Weights of a small transformer language model: width 160.
Each number is 128 + 32 x the weight over its row's rms, rounded and kept within 0 to 255. Layers, rows and columns count from 0. Numbers have three digits each. The size before them is the row's rms in percent of the matrix's.

# layer 6 MLP gate, 512x160, rms 0.154, rows 138-149, columns 80-159
109:122189140157138109100154102174070152073107109053171177179160153124157104091097182116161157089078105130181113102125151138136107142152144093183137143130150153080125122119091140117083168127108154161089127142117173177110114073125172132133083132
111:131126189123183087052129121074101140116158077105143136097091077166135092092154113160131055135114111164113130130064186149124134152103126164073141121119037170143130132137104174098097112109137086104142100097167119132138142212131129192148141160
118:096147114136142054162181164124125099127101080157119141158132141214128116080072077155136125138122148144070138092131169092098155131098135211150119115150094118071118125152138104114128049111112132137123114109155115165125172149091201119166195197
106:075114133122163123153138126132131119117106110116079110138152178098166114163120146090173077166154133144134164188104086094134205128058069114143156169135134137092128121088142116161098148204166194136134127201147117141139106147140114097129127128
098:166087147157163185152081153142143123121110073185105137129164121122136174108168181074180071107071176066148090172184096120105125138136148115109152163159098108090088124122125144146103132100138103132083130106144066133129056089094113146097106078
094:123077149132171142162110212158159082110125205160120101132150128163141102110152173111141119108176093143153121110183165118095158140091171159132150175128115073116145103138157123122105155103078132138073207151172165132148093101098106215123220122
108:151108165149123133118075056120178145130113113148133145141096143099161122157168097107179109198125134146125099137153180094177177211181157135187122083104114078132094150138144121107127058066092141110109106162156169059119140147130108080128137094
104:204134145105121132161153126141118195140109069118137123155094216081109171128143120069136056102154095121109163123105145118108115099133164172170110160116120158106128087151136168112172074105103080138128115125184086132118015110131135104090138124
092:077102106138115129096121123105109126062143151173183185147133079096106088192123150048128166105135094110102137135113102128115146154129091117037151137193159146100114094116135150150125149149116135150138134113127162113137177138115136164181118140
077:205175129126187090126143151119155152160155116149115132134127094152105125137091113137148147151102155144170101130108102084148108181068122159171138137086061112132146147122168100145112133113096040106134133164146152193090160161164133107159167128
092:150128139155167116129150167105172125162069089149095119135151081131199063167115138116129122113142078135123099112133102103115118092170064122135108085055084169121155140185144147103098140113047138056099173125101133117135176196148107121110143165
096:130136182157094078200147178107078093170123169162150184154074115139114155159115092072150132117175101152106109163139123130110161074150147146118122139169108118146117171105174136074125140090091094140111128091153138184107087126168133166118105108
# layer 6 MLP up, 512x160, rms 0.15, rows 138-149, columns 80-159
109:075143096136098140172125178117036091113184101115168131116170132059121182111100115180130144125094137159140149123131154115140184183190161104128155125132126110181107114109155072124126118110159126136067155135145062109146111145165127201143143114
110:145121168134144181124139058137064127104193087134139121143069108170144103082179181145126104100179155157122081078087119126147147129093124107127113110130101199160142107127115111068137093118115103113069213127102169096136129116147105177105086158
106:137144118120149138139133130133172127168117146130174118192130115180074131097074147102142129082173135132186116121168112116128120093162121112093121083129114129151197153097133143116141163094147083126091120142124119105213156143172079044101130077
108:140148128107125112115068119112100143127155113116117136147128174076099133152143140140113091070101083075084089171116095198096171162084099082149153195173108196125118170104137154151089138133148190117154140124095121077117070145127160069107154081
099:137102136085160113117140066126169059160144184151086142145139099095160116106098116061119158145150100150110128137118130132086082103121127103104153166146143132157127049107074105120128142135104152149116133112081123153106152179155097158067116133
100:093117108165144103131117146119118123161129164136127131149112110146126128120145108119171151200171101148167192118071098145122180142100089128150133094130136103093103102090106161202118152094190145168062134196189125132141121121096172156126146106
096:143140151104157128148135104154088161129146093094174187212090099117129122083089134114091137126167156121167068165153119134050110094104097138080143110139183147118159055075125096155151124122166158124120141131066123082106178108191181103141095158
094:158119104148137160147164109064159119174113146097168079105115205111106084139179116105145188071131044122095123114120121142109175100120104145149177124113143142134141126153188108133124135115121142083212096122113135107153029099128117106104180124
093:195129200086129165172063127066158196157118144086191106141087126127148084159134117146118137064119151087080193096097132134189125127111146162075161161158156112063127118090097105116144146144137118153129117119144122146113154163113133139183157133
075:165142088119124148131127132106122125136161161156078072168109106131109103135118171124175133076138129118173127116131016125138173077205122156109129093132059082182098160099135143149117149138159135170087132149120153108158155122163145104106138137
096:172163124160124158152142100060191118143110062143096127140102131101158124101115114167130159173120125123081155149121152097091130138102094068108090076156108094154115119097101136148140138129082141110143143150058123170131157103170100174087219148
092:138138179130091039127102134122127173116077123185183124143173162167149090138170147148031192139143127167111131113107114109183091132125139120054144095106106168121112160091145131124157158111135114128096119121138142107100130114162158088152150162
# layer 6 MLP down (transposed), 512x160, rms 0.139, rows 138-148, columns 80-159
099:108101146102116116110097159137096160213132147171118090144118116130101134178170091132128134100175134181104114079147176154126179127098163163107098092109123147131154060146107175150126122128124124162138134087131075114075110121214147112145134100
106:133154081211107140173124149144138097068108111158117033176131111140159145098139111116076158121122180110119134065146140137126116116124071135176091107089164170111106116131137166136181127122098130155182157136129100136191084122135105157111089093
106:151164153077083149092101151146175087175130128152060123102084050104110121091094129084158138098169159096145086116098094152114158110092146076132142137101164112129164138135118156145128112064116142143086181113197130088084065076096106123123102113
102:103146157157131086081174095026137148104165090112146171079129147127061108130158114158132141111158082123152121074124093148109130156131091131175133160131117124218134145094094097080121136151087128163100077155128138138105081108131133187083153132
094:147100132171124133145128153150100085091155137106109164156118155145105151180092138124141163139123159185134054124087142162133090108125111092066123127162096139116159147083125132141129112170134126117087158121128125134094112094106163140136151115
098:142162162126171163174110132179125146184112153111153128144185167153142106195088148176094145088140128134133215111070084129140203117069088127125161138114156123104105153104132186177146125110101083140152111087144110110158118181141182104110151173
102:076221131130140112138119094183122106154144145116188083145185087112139113113105133098159135159053155158159094122160122095156110131116141083111106064132174066185128114215107178126144125117057122158113159139146087108146157110162075168084154117
103:109204163097095117121150160099144092186123118121122109084124197109083164137128097104110148132124091161097141111126106127136123102148067175095138140094104119138135093148147126029176106193101139122153139126140164059117094149152127124130142125
100:054169107156054079100107171152102157119179152120107118073100066130098192156072193096182122149134113159113171146092069170116090157131080119142102156126155158134141119122152097088163138170120148136120164057120120182159100102109213136082109125
088:128165124139157138133142152143145154186161188175139121145091101119079141131117098165088151165123103084092160125107177116135110101132125166105126131123076121120132172061100099121123161168174140157089176180102087178215171077121122162183119167
100:080112169099082116108231100120136141072086085077176162106124161118172154183155160122125128122109109094081134120173137130114169112244051162157171128138153117150120140095097122116126158151121102086124143082064116156126127133147139120131118081